Part of a small language model's weights.
Size: width 96, MLP 384 GELU.
Architecture: LayerNorm before each block, learned positions, biases, tied embeddings, capped logits.
Training: a variant of SOAP for these matrices, 147M tokens, 4634 steps.
Each number is 500 + 25 x the weight over the matrix's rms, rounded and kept within 0 to 999. Layers, rows and columns count from 0. Numbers have three digits each.

# down: layer 2 MLP down (transposed), 384x96, rms 0.0759, rows 372-383, columns 0-95
# up: layer 2 MLP up, 384x96, rms 0.0755, rows 373-383, columns 0-95
down372:498493542503494520511492500473501534506455458480486491557480543492517514496499485526466520483532525490501489511526479543474477481512500499503528468518514501529468537485515507485445511512546510455481472537528482470516558561464534469537466533479503517484487496487484542483484550539497496502
up373:511509514516518494540480497490485521493498505536496514514482483513516484529530515517483483510524531489506505506510486486493514505522500510503517515505495529464486496480482470474510460491472467462498490496509493497494546507506514481491537508521483479525496548470509500521510476500504517489
down373:540478467470506450588443519476501467548520470495511498510450467505543490508524551495524512527529504535485488496508449517513555541513499497453463556506518559503491547545485484465526489538515465441458452502493481568557484465520518568478550501518497498475502477560453507569493531514471521466
up374:519464476527530536515512479502516466515460530490535489498433518521507491477454474530462512514480529460479499476498495504457504492512508503531491464502512498522496515481496506536474499520497491465497494476494518508507474507534480487500515501461504489515498531489486506506543492515487497488
down374:515489519460519490500490527483463485519526544522508478511546489489487486510543527491524481518473501524500485499537514498558502546564516502507509532467467535484488515510509499484518505473464460509506525522497488528538505496508495502484475471540509499506469471470509489518462512505505509525
up375:484491513506488507476486503511463497525439489555487484489472498515517510510499440540426502520493501501466469524493529516445494486526493497519492525549494539511512524515546554522450482495480473506481538498502538474450492508466529432478512517518516516515536509491485475474515446517488477538
down375:533489532476471533490507458471462524517505484476493491503539468509510505525498482516498512500495493510468552500514470530516499492456495481493444458508511514492515454444502479482463479476502503525470484526510506466475530544468486538478485555484507466502502544522489546510490483481541475450
up376:483510530513489532501496548475489506513490511508513492477496473556518505480492440508462503472529483510477500494506493481509525510490522488516509506549508534496496482485495501469487500500424478511490550517463470492484507491507496507508503522551565477482490532534540514500455479487488511505
down376:511514483534495497505483476507490511534543504471511500548493497492539541429457492480509495523475525503505559499522519550479551517468506510520501494482539526520520482505545464537526516458464526478503455486503505540546480511510485523543526532509509488541449502476475497520517518509520524497
up377:483520521506434516528493491496490502472514500528484529475446481475492488527500481477499514474472468487472475491500509484487489476474503534513506504544489488533501542470507516502460517546512472486506499479469510460472499472494548497510492530508544500479527500532526454514522472460485535486
down377:491445476504563441481502518529488535515448484480531503529534509488504468509518498497535489512479486478528512490447494468545475496490495498523449505519501498528504438528509488466507491464495495479492485489500507515528517504507481514524457475479506502517496535474509515479485527534488456483
up378:510479519533471470479502529528494484510486520482514525487483459494522526473520503550520463491497483503464511486478543460476473439501503545523506513511471506498482481523516467481524498502491504496516491503472509505483481473463498513524496513503487494511513509518514505500494458523512507503
down378:501500482501503496498516508501495459507516535550493522518480503507462480502518500467508488505509545478477523465497507497484511508485488536497483484507488507450495490480486505485502524519510511501492525534518511525494475508524473489478508504568485502486472485543515499492484505476490496502
up379:487502503502531498489484478486481500556491499499492527470466478481476487503493480479501489476503540511480525469484499506499496440543488465459468542475507540508501468483557438501453542488498495506449543469486476550487494446485533515501491491505522497438529521497514454509496523503512521537
down379:521477513515455447490513500485527538497539502443489442555516535507529530531513485523486510528514467503490519539520467528486500565509467465526539495490499503474519533523488525489507524513537481503518471508457516474506498518512509522507486515557518509521501496489502529483450506464509514450
up380:472509457502504478488512510479497486474497509507504474500504512464515521494515514470515504549476511506490445523459452495508529523511487544475534536476510477508486511504503538484481509481466501486516462507511553494519555504474511500465521485479484567513483501527500478481488467471509517521
down380:474537537480467532487522491491491497486483524531450515484485516532533500531488493532460517475462514510513552531490500473475470492499502497487483502522494476510501482488470487522511483480488529520486505496502491496480477492502536499502504496438483492498490513478455508483498475515491508512
up381:520497556471478478508558441523452519472484517495475431518451486540530487482523508498468512504548528485478506500509428482497537500501561484501507465447487482465542467472501510525449492522514471515523510512494493497491514543520497542515501525505498494534501533441484501521479509530500478494
down381:495471492497545520550454482507460508516501481510489530548509446516483460512482518475525473519502486473512499501463487503495536484517487484486513524495499478489469478500512491530480488511452504525531489522508536505557512503464504534444485509530527513503533491472528479509477474486529462441
up382:504492505498496472504466486496516537526447477528490523526486465493531472495476454444506509514459529476522448490464519474489495491536498484495483493504499483529538511499522477503509504505493525465533472426506537505466476493511476501479513480495532568488471537531515520507515477478520518462
down382:495529516529474467496525500572465517476493506499515536526486531456483497500495531538498479496468500464464507517476513493488489471439502530507501528457511545477471494535468474524529500464467513515470528504516486506497513485507496491495489481465462511501475511531526492519512458487467536545
up383:522509530491495484511518490506458520432485478506517472492547497500522519493520461512482509503513522501492508483482494475496515532486543500494499500495474478527512504464503470509504502485499533518485479506496524494489476534493522505454508497488517477512525496504477495474502466483512495490
down383:501487483485521503514500509477511481488480481459537492496472504497490464520479545468480467539520485509443447503512504527522489482478473454500480528503505520499511496528520511483516515473516488497517542443451442496506497479523503492528510483489477521461473495484524501481500550507497496476